Weights of a small transformer language model.
Size: 11 layers, width 160, 2 heads of 64, 5.78M parameters.
Architecture: RMSNorm before each block, rotary positions, no biases in attention or MLP.
Training: a variant of SOAP for these matrices, 188M tokens, 2874 steps.
Each number is 500 + 25 x the weight over the matrix's rms, rounded and kept within 0 to 999. Layers, rows and columns count from 0. Numbers have three digits each.

# layer 4 MLP down (transposed), 640x160, rms 0.225, rows 488-574, columns 0-79
512487490476507469504490525461514470506458462471510537501510536507506488465486515482462496494507493482521519494526531520449529477515502526529528531499479502532478497514486496514518529529528452525473498485540506509518502484516514537505449523
470530524473508464501545450503506472490510481516486479524485546544474517497495489490527511491491489531545487526484463512480515511498540519523504499483494500458500501482473508504477491489467514495510535514511535504485491521453494504506487514
522485548479488515479473517494504480525508521492508499474483511515494528516496516456502487492505527519471473490499513566528494553471488473500528500521486506488510515465490512485516512484507492492507482536530466497533517523506506513509492527
504501482440487484464474485499526501442509535478533525512556499487537501514521517517494502476523523483448526507493506546512508517487507496501474530506537475507474498510534483492518506478500479539518486506517477501483491513494501538504481497
503479475534500515506486497515508472532439488517495492494491508505473486510515515509511517515524504447480500493478504482477499531464500521502519461477512509451523469478495475526492535476499483546477495473531564497520479516512502542520504452
543479589481476493467485510544525490529503540513525516462518513508500484490478497464497477478478497555491502516466474494502491502483485511517506472476498546496524458519498573543500515544491525502493505460476484469461531481494507482519465518
492504514472489491457513518499474554519523454503504552515466482477459499506534500498488506528535478484554538528494464506457508517517523479466464499520509495514527526470525486532502483487542480486572531473458504522468505556550432518491506468
516533533536449535508512508496477538518536515482550486533519450479520487509471478469519496484466506527505500503502527489531471485505501509479503480516523541553509466517493497501497506499445474504498494477491504474509516469489479546485482488
455524518486495497494498464485480483508507504454517544533536470481514508502458500520494493491521515493552516487509511474415533491549471532566530499530500502522521473443501539511463523508489520488501516511477516531510483500488496471502496524
479495507494504491539506471493503500507527487505455482473456503488463533487508519539511449510498497470527509482524517508468513516481522548488513488487504476499512504500490504575510518456503468483543462472512500511490503490517509530464524545
461484490509517515502485498526507557502526555497472480495511487465521448478492484492465485494515533478490530514503466443507516503512500546529514454510460507478514547505484479509514471516518520537512548485516500469465479527501533461478480542
460513500481532486474495463522501524539482494513492451498524484505498508473476471506479452467482494454519515513484504446544458458484495517490483508496514491470528406503496493454505477538504491492488502473501513496507488460481489484512500542
488516501525468493481468502476462495452484527524501493561465483496505469495494488494451481509481504485463496524486518486499511515501500513524510506502520549520494445501533546520499502466455497511485504502462520509491495487473480486480522535
486479510473516500510450467490506484494505538454475484452494450533514497554491455521447505486494510522483480487506459493462489509485506516466547535484533505456529466498492534490480527522499503528492494535463524490543519500491525513517461516
487495463539496563490515513536498478472509516550504501509506538478466499510480443495485519469482529473471546523437489480483481457498524496482529503484492495464485459485503542474528480487509468527472493509513532494494511460474518492508536532
491509511514489480525527490510507471509478459514508534471484542475510504498469518465525503545473522492495541549529519520493505534544520526499458479456511491543519489503547481518463492439529454489531477479508497499518530525509444538535496490
542521493504526486500518483487515479526523507487498475480506515473513548452521530507477520478473497472511485528532541491502513450545469493495537507515469495502513533504492466474467470523500518457546432512540538472484520495495480489521535535
517492492554501499477500545484535496492480464485482471503477533503516524519536517526464476510497528500454507469534509485532494511474474464486477472502523488476524521487494497511498521481450484520535527483516492502526476493455527499479487559
479492484501523455514496541468524479520519488522509512518469503434497500500496482501524522513502550469488537521499528492485483498481513480508554534472526496484495478487486509534497512487528479506496513498493511512495517525472488442486474497
492526463465532511498506539460506484518485474518489478522491520482513471467515527516552512481539541516490517539520500491487506470493470493471517524513488506491551479496441469516520517542524517466535491486514522550533486519514528473467472482
463499472489471510454536501523468467521514496481509506439518501487471483510510537536519534518470460500515503463479475528524515506522485463504494493501517508496477496495490511469476521526509498494482506496489446486481462532507510513494531501
518474504512542534476516506486519446503469498496466494452469531470514497491502484567515455510496503486499536511502513449491477488526482509492506458492489472474504490514514477495513519464564518521518472468508526498551491519519499459502530483
474531507465524474478498517505516496495499495460521482514481514495505513463466473491505450492484513477526499525490492492522451512515521503498523510500485496491493473536476501505539456484516493531535522535463523518467489518473481505495523524
527501476488541553508479471501486524509464525458487510514518498477510510512503457490482510551501503476481526521508482454518532494486502536498501537521533513509524545457527514525472483484466493451492475447528487499477488474528488476503514508
514494507490514517513510544507499500486478506502515559491496499457475467510467462469447564475533512454463478505448486476441502495527514496482505557460461465501530558478487497448457500486492510507517470489464490514476513514518487461515588482
476514524467519502458488503534512523529478507476492534501531539467498471525489452479496522462480485473522562508441510500507512505522519459552476506459518501474511493480531524520481527447471516509506485476533489484478498505497508466534477543
515497475538468523509534485470514486488474523528524495476468466534471526469481476529504494490484512492488526483513521506510496505522526463491474479523503461508564479494520510493488507491473524474504500496502487471506488516504510515496531502
467512520494477484461535504509501504584533517462517491472540485508460440518483488490534504501509504497508498547493504510518464499524516459521469507506519491469477510510488550505519471500501487521517457461515479522469483509491498493497460494
501498453468473483521485488531487486528499484501548488504522488481548454485497499517521480439490493443526510515499472459522502482481517501535511529518536478503476505539512490501516458502525482539503482501541516513468494474535482504468500493
487475494508499491501481488518504526471490498525507503509492465469469529483504505498488496474523496497521535483538510459506477477511517516462469434520501472501480493476493534486505484492505524504450467519448497464497524500482472488500499484
501497532507534508470487518513498475479485535472516483516543522482488494557488513511496486492536470522489481478500485476495559508520538457528489450515489471504546522537521534504514484520474460492488487505533535505511509483524488514494476503
470511488424546496473488530468518475468531517501472554495525528531480458502511506506531508497487480490454505442517494511468484481519554452515498464485464536477537508486475511454500514518474480517495507470496524517476483465478487544536494478
491534494507525476535515518520535489503465478529474505499575501444460532447490485497515497464471489528542507509476419515501465477463479487478467481506536462493518516492473500518484515529537468525477467459511516481504520471484496465507467509
509504474464481430537465494503565490445495514545432515483516446470498481487538509540508457521613489533489506508541526486477497537486459502479497466496453498515494464458466534506525505466456510529473466534501475487459524475448489505464500492
493528496526486512536503508510504480478469442501501481510532500489474480527482508508503477470509506493526528479475489492497541498514504513473509508534538513483510500482495494480479457501503495504494495487511505531497486480483471424535505445
532492512521527509491522484471499527516463489520466479465514531552505515476505460481502553512477480534443533466490508463477505497534463503494480456506493540522503495506483487487497557525470507474510465528491483502485464498448495470538527511
474493477488510468495486506514554538469491492514561507518529504514512478474483505495518513497483506455518481528471502506516505472496493484503507553502516503520473519522501502525501467484478483495498491519491508504479496521499483497521534513
484460503489482517502497479528489542531482496454501484534463538483543498491493479479513489482499505521489495480513517505500434507492520519495543517525508502441477519505487505494502484515454427495515533470508532522487527482509515518553474544
514468523501502505520483469508464514529481452520508491509505489507525492478488433520520486507497486505482490508493523453497503544439474499500464540514509485501558468525523497534509472500489514505503485483481518502483488492541467492532510528
520530481496524482502491522508469480468463471519508488486515513506478531482506445515464496485495494512516512479458469487508510509534571532496509487516492463460487494485496518469531490488511513508506500534529528476514512480458516489501516463
486511542485469508482457519499558518522526506471494524516490489513492466478504525487529548484486528492518522527505503473501483451509511430512465496479517493515522494480486491476492550511535492476504504556476514471500466537461504447510460504
494546466498568507505483484519493503519468521437531501461470484491539495510483548459444487496521483513469485460524416451489488491479494489437503514457494533470532495524478477467505504490535492523479456500472489501510541512502474491524511506
529521527566472514546520515482527539460488482534499496474487461456439475539539488488544496562545534508483476508517496467513464484454516519461557518475531488510485521486509520517507529508513517491459440458529519455485487515490465555499510527
486490513508525486520455543473510483520488524515480517500480526489466452473515499537498483540524514471515508513513521457558490498505544512462464503511516516473423463466413506512482483543524502512507437478520489550500528543531506544486492428
469497494499526474533495466554507505524489457474520485516523487511480482444494495494505530477459453464470468515507488471504497526493504510508505476504497507494535474533504498491525484482488513546515500508549472479495563520485471526498454479
519523457487486456490498506489530505477486491476560484512513542458512519535490464537516508462504501476487520504475502519497501504518458513507464524470490450490510507508464515480483490516494529487445489485440471478481502507460478512507515493
480547467510509524500496510456506474529518463513520482492485522462516499439491543479524483476506542480491476469486467491471509520523474483481501511515473526478508461494497481458501504518513542502538537519517500511513504519547471492485452508
489500493472452499527485482553506484540487472466487441535492508476488458493472464489531448526519489493503501515497510482499531494483508530527503546505497484494497459454485508514497509550505546500520483503526472536477481512467475518516498501
501472504499471485528512469471528492456503564552531512510476537466479525483490554515518491531510522526492553515521517472476510534541487511514459521487511514521514494515488535494478507490479510487512475555458509474537485513498497498461466518
506497502470495484495524475512564498504501503512497546559485498450486473531531519487497538512526504471520536452471508538499517490487459488482503480468530481509483511540514510461530471502515478466515536497495490537502520473493547498513501514
460495451471450476493530550467509527507470500505514498531500504447503484463465459486480448543517507473479474449491492534515422514529507514504523501466506478478522520485521471524510466580542497501472486538578549533498483490509474528506495454
465519504564524518445573518486480523501552530506493476474525454489508484447514524490533491512511492494503504515511523478547542475517507460480492501500496484469471467484461528481498492537469501531514473507537521482476518539513450531480438556
501517478516468511511445471538478470510495496491475507506483461461529504489488527484485494466483529483488489537517490512521481493531518510533476505517500528509510480445472517541443495490517476523512475501548482521481527477569497546467478509
501532496478485470524497505519532500464507448540504522562471488526489510514498548518483490563530545482507511477536535516543508519489516480496525491478458507491495500510490476463469527502484491494510509494513481547494487492492478445527507476
519546464485466516500515521530502521514514528499506518489517493462523492530494512502499512483517486530501469494504533501484498504538488517479495492471519428505545467514444525550546484512504514488482493532487468509493480521480531493457537515
511476461490488481524481500517485471494501493553498492502526518471534490508492502500462494505529513470460481491488489504535510503508528483524462493527488492514490470481497495563520486525494497521482506480516496512525514516508494464475499468
529519482509498487526514506465494513512467463463540464500503508505538499507483515481495504552516500524517485513458489474504469533520517494497478534482451490515499472487521486487502474525521477504463499478457478590538473471463518493520510514
514566522460561506496451493476480492491447504484541514536468490523548510511499501461493497495484473456513502470503511507533489474542492486448444513493536520495547454468520540505477458474513484537487545496454464479534494489475493516465502496
522566512477474514509519440475508512482545531493486466537511503511535504457506500567471518506506482489447505499493512499466518472447495522498495477496494435497462518497542496589512470569539520501526447482485504470513495502483458516487460506
502500504549490509486521486506540515479570463493506486493506542458505540520530511499505515521499476512517494514499530508477505515521456481469441522499454488501490503497463517506485519481489528495493498501480475519491474532483517521507546479
482476525509524512495505500463548515527479481449523464501515522498485520482473501504510488521494491487504450536550487479499521493477502487461492465498535516470500473523535471498500507504542483494478515465492532508469467518457519498483471508
521507510462455523492507493500481540495518510511513489523494515523528480519471484511480505498457493473533497511480467463484473471484488533458489454463527439495509492520526501454529565497472494521470477507474536497493520515523486481484514498
543502513500505476503489527487540457485528522503535528479483505527512501479470490517484511477514495478528501528469496514515519500528479498538480528497511511522468495543519460483496560495496497506495502523526528487496526512475526484501523498
505445514508526494512513502508467491508522508518513467490451502491477478444478538491516492480463475502458530541527506486494484496465495533500465503506504499534521466507507496487503462479470481476538482498497510503511494515524488528525488521
521491490439481499539482550484527475524530511506476525532491498506485508487454509527481483494491507514505501517487518478529489496449487480510507487519510535496518550540485490486499488492499521509508492522487521501495529519475510457503479487
541484550473509491493503469483460454539565472505485464514470461516487477522522513477538554477475509510473482526481508506527459498543508469485492502544551556493464440508458493508484504516497528507503508465542476524515502522499476551526514548
480468467514495501491513493496498497500503574519522496493473540496476504533490488475486469564500512530496547550482513506466497487499476472500493544519519485523509491509490513539519527482462509483497509481465532473472493490458442535519517521
498495497518498527508530490487479486537497534519536495490522506538494516499545475559478475512529477466538558451499566538487479532485511536498473509461494484479477481487514530470523471486481497514454499487480502521465501515467482500502517487
468518457487501522478470529502480501510511505488457493520513509502514557526527482519443510507524530491503488536476514506502471488530499534538522468502503483464533499503480510458533493510487476501500487503488485502515493536500499508479492510
459485470526517482496500481516504496538472442558479513483501497488506489482538550475473533489513482473477463494548479498509521520464525477487500524475451470466451508489473511485507477444555459515487491463534500493507532461461516541507479545
486506521469525506475501498470461505501531548448486477486495486505510433535558483495495516513489520531494481509498484479484490499471511504505500465510509487504476488526473500517560515535489496544482493513487496534478519475465450465493479498
481539505474499504496481515498498470513424500497460530494489476483464553485493459472492484485510524482471509461529509457510440504509486494457465529496548470517473507477476526482515472510522513491513478507494481504543452484505457509505491497
493503480519513521510480501490525485509466478521519510468477522495500461468505512467513484502516557462491489528488475508477497541506458495464507491465475476531528528535494468462459451506509521512471478509511536506526516545491485481511491540
466457513477478523546502481475516499527510494517493516516540523503537466489516514509526494467507526462519517506468513509493531480492523473508519472534494521500478490564499470486480511510507429480488494500487514520466503505488494521483506492
465498501524521533495537492473483482504490541455490493504514487479449497439546495507479516495454513521510482494538517514507529500557444499491469465475490489491500525490496521478505529472519506522468526485553547503460466524505517523442525478
528477486506466513547518523483523507496491492517539472510505510486500526512505458483494504522485528537455520486518494473515491477501502479490478502504525496502485520524505485473522496523533505522455508523505490506480485520506477504504527506
492516519491497489502516540514498498478482512498505530472516538486502445521508491470493489551518497506483511468525494500491523507489489477477475485473474495488547512521495429469469497560518446485530500532510514504521476469470493484457520506
475500456555492494503503502479508507508476457482507554508492507477495523452555501484483492486532506492493487519451487476499493477497490511461528498513538503475453467461481485501537485507506458484512518503501495532516499450504475471489468527
478512514474517473515529513494551486470531465493472578544501517532480499484498480505474463510510478507509495485493482490521465513469473523480485484492478509505488504503488521474474485475507497449537550527524486528477487487479523476474487483
466509548478505537548511497517426514478491521502494496516507471534546491492479507499480545472458551480469511506457506514493524501490486502519526510506504470478532477486472509517512482444511510524467490495481519527497534514528493452506511488
499473537512454492495489540473509495538495519550522505525528495525491517548497515468517513477498527466536495516503538483483474514525543494552480481519519471504514484475514469541519490459463467522487495537505496488534516486468515473481533469
489492515495517479468524491486535498474521508498466519483524489512527491532498512460505517511519463477458433459472511474484500520515510504488459483508471494465470507490497517497500513501483517506537513488510533504501535548451523488454486503
559477486503527503476526518519499501483490486520476489492496511490474499477488508500540512485524523485502481541502475495486479500497492514519513506517502465494501530486532450448446524504483507488497514453487507530461562478516521526499515465
547466556502468507499523535495506510499499506502464476490525468521529501501458435511473514492478517491500502479488510500498481493498506479476520499468495511488548468474500483547507495525479481518501551505476501479563515457488488539497473504
522504455527535499487482494478493463496470501477479521486464540529517490525478500524513523529496491509484508501532456526548472508501492443485487541537530474496533495509540474491489500505505519521508531504447483517499531533480461467493523506
474528502430545435481530491529502559541454515509508538498545520501466564531477520473466520531486482493489487460484541438476491496514527487523489449447452512472494514472538507499493521476493505505501499535506491467479559442523480517508511504
498478508533501496498429504500492482522514511526515513510491463493528496511494511520496483518541509475492507528513520548544506497484542468545536454519514452525478506493520518568425512525468530491488526475474480517471478473437508502478441519
# layer 4 MLP up, 640x160, rms 0.259, rows 489-574, columns 0-79
546498488491467490511484518520521507522487515491501528480490493482489535504524507529533489455504521511481525478466526516517518479519508487522477508488498487524511502469529494494500468513512496491509513501503469474517496509472512497487466478
452490516503501486492541478524478531505508485480497527540536511511531497483493456565537514502454456486498537481558507507489515459529479493498503501474526507520498534507479458467511517524509519511510538505526529523510499475485491510498514482
505488481478525498461536495488473492458533533505530543494498479488532493532555508509495541500507517458530497481468498492498515477554481506470496501491513514505503521488502486518490444495478486517480514451535522506495476500525524525486517510
471536559497509516491520512496546527500563512511514502496504499504570518456488458531476478491475497527507500513517527499493476480530530480501506499545493481509485552485498568506529482534457504484491527490506491491441486506492511484490503568
511481469502484557467484520482499490511546462497473505497471516551510531513487506501555497521540489516501480499480513512523521483515520524500506530493516490543492568509480455469522533427481500524481475469527516496489502519520457490507470511
479457508528507536491569526505528506502527528477498471475524513523451505514513489499518505518493480559532504475527478541462572472494488509531494541457503481467476519439486447524475518495511511500577495502500474532489477524520515499480509491
481528489504495527515535486507453526489486502522486490482514521495507454529522489523463489515541499478456498512505479500471512529459506487516531534502489518496491503496496537529516457487501530473469460498466473500510470519475504474522510521
484535555475504471479498507500484469475516535503483470512499467512504499498501448509503516458488511473500483528512463514489475487550456516476505496483480503517481529542469536476497502531445478483493465494479492496508455479516518491502505461
523489510488503493520456464476468508482500503481500503438537532544469502483504503454478521496499520507473476562501489507507515489464506488518513510496500490519495479487482480495507549479502507511481476489494438527503498495488456503489469479
533493483558483475447508510543474524527499535496523494549493526527523497465524460529524487494511469543522459503484471570508481475480476500530467505452522498533516486485534536474509489502492537444483418469508539531512513484503487502477492479
482504490473503511515555516511499500513530520491520489468498533534513482544491483490538467488539515523516512518476480497497482468461529543518486499518503509477450513480505511477498515536472464488547468525503482509501537484509483540513516466
495486517483522454515516514489519506526492472475521476471515493492525507516492503486530493503544480499564498480524505501492511460484479512494474503472487460489471495494462470491486496515489518499490520476537535462513497525510504520512492495
520467516530483519462454521481479527506470521502519477531501523513493472468463502485494495464478539527477516511508495519501491480452497475508515506532553528545550461484480456488479545489468484528475524459511482501568483508508489450503478502
522488568498478485534493501470519542555542477463528468528482481538528518439487538508522453509551490497472490462531520502524489487474484489534461509513502505514485504478476514518501454522533512502482486493506480485490511511505484472514469503
557547460497557514509523477530532521494492496504486481535502500496545492546500513479492526517472492493510479493478503491525517492538510471540498483468490512483480475579476449439508494500489497495522469510519484455495488480463528512472513531
525478523497535526487491469455474484503502501484492505514469470498527504506499470485481520491472504484473513520498520472499470458477510488494489501520522487464520450521500485522492430493495483452513482542489471539499490523489512519528523464
525521519478492499479478470513486485528480543490486540491435524475485530487480513485539520526535515499477487492499462453521502519480537519524467543506512488510493501498531480520508509472475469523514496492472484492472517485471526504472503532
486501529525526517489456523539546453471434505521481511486500524523530512489504499477467510484520473567525525500464467537508502531460459569500483461505498510516499523522502508491527478508499491491485493512491504506501497462515523509490477547
516494494491480480519498480485518540533533496529477499506527589501511493500478502526511521486544485508503453498423473494451511435492465509513557495503506520500509473527499467519507538473506559453544505521518511489519519520504504465480499466
511495535500534484542472492503517510483512512487499507515489494512528520470514436486478493470532527526498512512488526518485494466500514527481489489502468492498518453502489519531492447490506520521510497543532516481510476476501521493539484485
480486492490539526499511472493522534496457514526497517522473500467555518526529450506479497529517491469524505493492531462472520484509493475513505464543508522497526488496515537501461515461509497491545490489472508459509487488484486482507560529
527464470498521488534513483491489529476508499480473486494505488509488503505483509522512516461515490481474504512510498530498487482511502522539507537493520506515520519490507506490486481495511485512460493459518497479466533516510526471509487513
485509456541465478532528489503479507522511493503467525519491473516508511495480454485475508529461484498491537525526504457449483516518457484501466511484508494469495532506494515517484527486474508513498475457473512468491484527542455496509517512
514524544487455536512484516474482503510513504519521482492508511491514438523510467469454504497491542502531476462490472489545533492493558484487507506469486529520499484513454494496491478483467471515554536463473500518535514480530509520539474480
507498569499503500518521470463500511488455481509541516501489490500520475504516529524465550487511485478517485506506501479512521538508578548489517505468493491491456570470532504471506469559533486526520486470480499465498497495486527499457535520
467505531450472526485509503548517492521475504497508470514506517515494448476484505481540491496513448489500482543489484498479501517465503493474519502464507547500492506540493487525503515506542533506505522526506498499476502505553485485525495477
548503499477526496512489495505539504446506483506503490505453506512507533493513529530454550532516472504487522452435539509496549499542481503525465451462509469497498481537520478504499535501511478523483504496495487510522494566519504492441549507
459493485512501471522457477471511534486471469543501467450524503514484423530450482497507514469465527485542479503490505508479485504482517502469534537525465461510533501501499489515498467458462514466483483513484509507532495484554515521549498521
515523501507501530494541489512497451512491473473470450557497502454521433519509515524510514458498482503530486514487511493503481525488488537535510470500492487537489512527476483489489517509505476500478472483541491538513461498513488523483499466
473471496490490483514516489501508545501524494503516502481478486500508484445512477513530483511473524497488502530498514485524449515458509495469533534483511528481475483497503491511521500510503524498511534474500472501480540510489548530542531456
526505493485520481496476503565539538497497506479509519499502467518451485536458489498502485465497523539472501533470495481476515546501517465470518512516561511490505482465523529501522489501474452509506475501511500510505486466521415466500495469
523478497473502503493462530461493527514535521482516497480451498560499489480470506478520495519490486480465509491502508510541485511511472516501480485466487481461518490492493464488515449483489448457530484549534540486506445458471531529530506531
478529541500547474517548449514508497483515526501512447501461577558492484545451463500483503501405561485491521514517488455486502478519566522486530548487524527495508495542519571448508530533446475520498511468453501547532504504490516543505493512
503488463514525520490471498494519560503497507524445492492486499490521497469472467561503537497436473493523503541502551507481450517509509464494459543515448503529469471495492500476476481504467511494450430483483488501497469556543525508490474514
559539453453469534539486499514465524486478536527510484485463464510499466488521500470505487514469479513493474538479425458468507501468478463469503519535527495463473487494529486517523492487514501522502527514522499509503491505514447504531543528
498507470523492535506489502504512465515514480501489463487515458485514554485525498524463518532459495559463490505496477506529509501486509552516468454474493465493491499473486485498500498476502562515495463467484426500507473479460511492488507480
473480518511455513457503489503504472503488523490490522532526538514482498520516459471507515533474465522497474467460455505509506525497498508541509511487521544514484466523504505491472531502505505483535512510504512519489512489503515498469553499
471524474505490513500497480534512505524483484527471521523496521469519511542482488451499479480511535494496512498448477516498466482461533462509507501510515504484464444527503535528532469475533498505534496537539492527471495484490506554529464499
492470495489490494489517518488547563503579528517455509475474501494525470488505554454494491490476488507493480506504484508493485498458464521541438502484519524514551489498501482537482509506514483526502492469488480515482492476520469510518491505
527466501475474537500456494543519516491533440446532451477514454483491517518511496506536538508536455502493487547465460513480519482535527516539502451507504491532526478503508529532506478468542524485453541512466512418503546501533442487513464472
510527535500490499509516505505539534473488465515472504504507481522479538477474489511529483471471452515518467501474499482511492497508507486528495465502513499525463489511519573528480509480488564481552478504523514516542505533504486489464519511
483451471542541504501535506498493497463544502519492484468527502527539432504491515520494524513441462490537502510446511516488520497534466519488500480515508513445483507532515495509479499495502475538487516497532497458491486510496461524496448481
476486500486483504523486437511513451533465519482442498504520526560489517477492562535517501535540511456514484452518509518497489549515479465527543480499523504474465490521440464508526504476535539496535550447499475496529485500537498524497523492
461518537527511520500506445528514507530503498474519515491529517498470507499513449504497508486469515494508517493515537450491483513492543496513502513482474483461463519528522512449518489484533512522497502467489486498497519495511520511517486523
468486529493482491505486479519497504501491519506522517499467494484500498483482523521523483476517476514575516436482492473527468450525559474487519529542503545484486529480502481510446503488489510504513472502513500510489484540512520462529511480
525477491459530470478474505550509479513545547500470509466500480506526477512567506498514504470436508508494532515478467494493489520524491566491520543505489508486498504523430487528484476482539475492468487488510498512504492493476519500554527460
483465517489524492509509474533473554539499526465530531508513510553494469479508491487501470538486521478518511478518451533504515487447523486545496482461531471467493485511492537476535502500509521516515541525518522497514466471504528499531484538
479521526532496499472542482506519481468517511510502503491528455549495494465499552516494515505524504479493463510512503491436510521466517510485513495466509469517471483472496490528509510490520521498509541515539503492543478506485509489515510507
501553507510519485474485506487487499507536529546488526459493451534500481444500528508510497519464491518538529522499485485521479447524509525483527518533475510508510467424504531468467506453492536506495473504454502499476474505499428511485490502
510473497496488530512553537558516487501460498482511492520475462495507568522524514486501489498510489516509515489456552462459476485524470482546479503483430487451489523512472490509472478458498548485503497508510525535495540529497482493489499518
528490484461512496474501517543495528520496500484542498458497488552517493496531502527443492470499491502514511457480444528500488530493558503536475483469469492491535561486488524521478511470543521475534484472491505548471467485530509493503510501
521455547554535482533490516524532503480507520475498539514447513539544548497523486503518479492494511516490474551499496479500500535520481494477533518518521532507475520491531517473489499485529548518468494479476540515520495501520475461485530493
505488509500506526461524510461452524517528529494497449439511489481477504484486456500541512484477499518538535526472436477516531468504495509516484542486538484523493495473507519487497468521501520505471523504479506472502509538484476529520492522
558491488513497550488533492543488483518506542495467465473464516519495461481508515524505514469521490533490554455543524508484495488479501513478512488498556474522507471483453465536516464504533490483511500495493493487485510469480510471452501510
516470476503482472511500465498501556491508467539517506527492511474519484508496496458479500482481541496490507551463544496492479529508479493480531494523530492526483509527535497466489489539522508512456498495509520474477492531491499517516496495
500466550543521500512475464474427494459495486472524512486555463488497483490474477489502483462456477490475452542468562516481504521515485492485505482480532527460502514502498520517533521510496475525488511487505488518502500501503492524517522505
494511467457544445513504497517499504518496531516554504493455500546516532506502502517501498506464494494511474477520533486503522491481545503527508517534542521463460527459451476556516510525496479471517547522478470473507507497464492507535500552
482426516546497507454489442540557509490515568524487530478505504482506516499503489473534488522491515507502507502489510495482506494525498466502507458537499551501515474492509541499516517488509515511519466555498507485496506543525525488516487517
504507483493491515509478464528462498512469504494512534476462504525502498480493501500488517504514523503502512464516494512581496496490521497525555481464539517506493501503485491501470510486531509507516465533501455476506528516524521481487453524
493526499501472489499495512498487481472473490484485509527482529530526537495487476448499485502446485506486499540528512484503480515504528483514483525498564524523512516522532503500480515521495465532513490517499505502482481474487520506506508477
459480515521533460496481495494505498495486468499489538525529526503537553489515489504484485527527460529456489472504548513510510490492496498502487525523522523485453500507473524549492473552573480476529542509522476503515508467518500507526492513
515510497492477519480532505471507484462494493492463507510508484523505495520496534487563451475512473536486462568522547495524541489496519471477506490503516501461506470438506506495477457510549498515512500491485476504470463525496479488487483430
515499507514467522531534510545450514474466506520529507487541468518522504493506534485491518525543479510487469501508486455485550483517515479506496502528521510470515512472511512482490516552488446493516468537541501507492539531496514461482499501
496511508475501497494500471497501466547505519513448480482474496489481487508512508520474531497531472510476485482469547493509497530470513521484454491520501521505492530520469512480525470494511514507492532482475489476506497519490500473497492533
490504515496490532496519489485488475495484478484479498534495486484525504518499492501515557506527581500508459520488484516482526492498510472527504461505500522497511483468464510476483537493489494501501474473505513530499491499550478507520511494
528515539511485508502499494515538486481503521505480499480494473477507451495500482538495536482532495490486491493496483552560518491520522540510507501503482508504485530538517497495525490498505476499457491531475510514481486490530550470488563464
487521518535529484480490489491466533441532528478474513510451446460519486510468498520490526521471527471484505485474469475482475529520488507518509483494502511544517490498503535484509491516473496519513501471522516527504522492465493490503478482
500495550501469517490497491410517463496500520512471522486540504506517477486474503484495503502546483499498510489521491488472467507513504504515511523533531501526464487522501529495501530486535463521523521521535476484488508552473505536516500500
474448461500510489476471483539457533546506503474466509518496432489550431486545516555563547539472503486538500507477468501477487483442510481499525510478516534519500493497487530527552498472486487519464477528499464528493459493502518461504475450
522494540473449505524537497508535488475479504497508510532501500490491508485474550503572515494510483494504518532528518489514521516513521520520483508457497549484496517512497508529525480485509499506513526496472482470524529530541523515552502491
540478487509577491501470505486506530469519537523506498489452573483503493494487483480521549494471500494501520528501498512485474499481529506530472528485502455458505497494495520483503500548520483538483460543484463468550507520543528484481477542
488465490478524514495524513515485511476481492454520487498533488466511520530474493494479505521521502470462494526498483517503514493514498498522485476510518532504471500563475493492502517508487488497521486485508524500514492466494504465517484480
515500503551574473502502525495521501495550504470521464516473504509498488492498505456442491512520488557489478478517487444566512479500531545496513478495489488516479499463519465488484494511524551530541487504522486504516505491497494487486488499
475505509504509496494481492471458493520502530485510509482485512493479511482466534515474487520521473506521503446518487535540473483507489504530489467513443509521492522541495526502518509473501507471522482516510494526473517530556496538494510513
505509492489511487486477536542567475518515492492536508484518496482524512493468535530488515471486480487534509500488516491483484509533497518518491489477512484508502496514518504557524502457489505541487484499498520470501485502492470482509454500
501533495503516485469494471483494510514470527473470447495474501526482488482505484492475526472502509534544508505489452506498456510488527480487504515531511489497498496541494544474487517480493509494493502509532500527541538496477484487534454517
486476531515478487507503515478513537482524546488503445467483521482515502547494477505531510518478508518522510472529477505497495514502522503505481558512465489531527496519503520508497496444505540514444474483507466514484480531473536508514489483
525478499521497523458490459503492526516504523498481506500528529552510494505507474496477520488513501500487517519458514481514501485508494527486546457490470489468541491506530483528517470479527512510481485523518501480443537508482511501509531509
539455518513476509492501507505514453456460559477483493516512486472479535507533443481432545489467511453490468503523443516484485514513488528476510458490521515447520519485492522480508485488518489528484467477499505550504486486511517505513496475
503501557499497531478522444517510519506505523489551438467496510487457510493487547502487495476522533489498498446463519520481476501511558471511476468494483462518488477487547531472463535493546491516498526510522479498497529494472542476475530489
536496474485494511493518522498484492502484490453486518484486520538501486504543513516519504442472523513509532534468506546501460459506506453538482505520507509498479496508488496531486433508488453508481494502539486511516488463535481470485492460
483481542509481517517525493492523491532555503475520493502512491496462518532503466538469520477495492487484521483488547520481487538514491488500459526506485521522487478536511494497479486498502510525513488485523490520515502526520516477535423528
471546470520513473488488505537513501470507495474499505488501519522512480510539546465520506491502479513507452524471476472440519520501514487465508478511515485491503563499466513471494530468546554468507501503493463468454481511520463494495469486
499497480529470532485502501514543451487492490525471539538518465508506520495520514485448481517520505566471476513459509488463491521471556534504517502546488482502473504466529506491505476537449517463532498495500504492473487508488488469489494528
510495540532526491512475492471474490530525509456473457490490448499512458509484514509488547510510496524485519523495504476506475541480508506517517463493481496513506526498512541505510458501524520496450472482535489482447523512515488524486416500
495491483510513535518494489473496505442473481529511436467477489519529463505516506506466521546460486488506529510478553504514535547496479483497447476511519459458488522514557524536521469535523524489522478492522488509456457514505509500498506512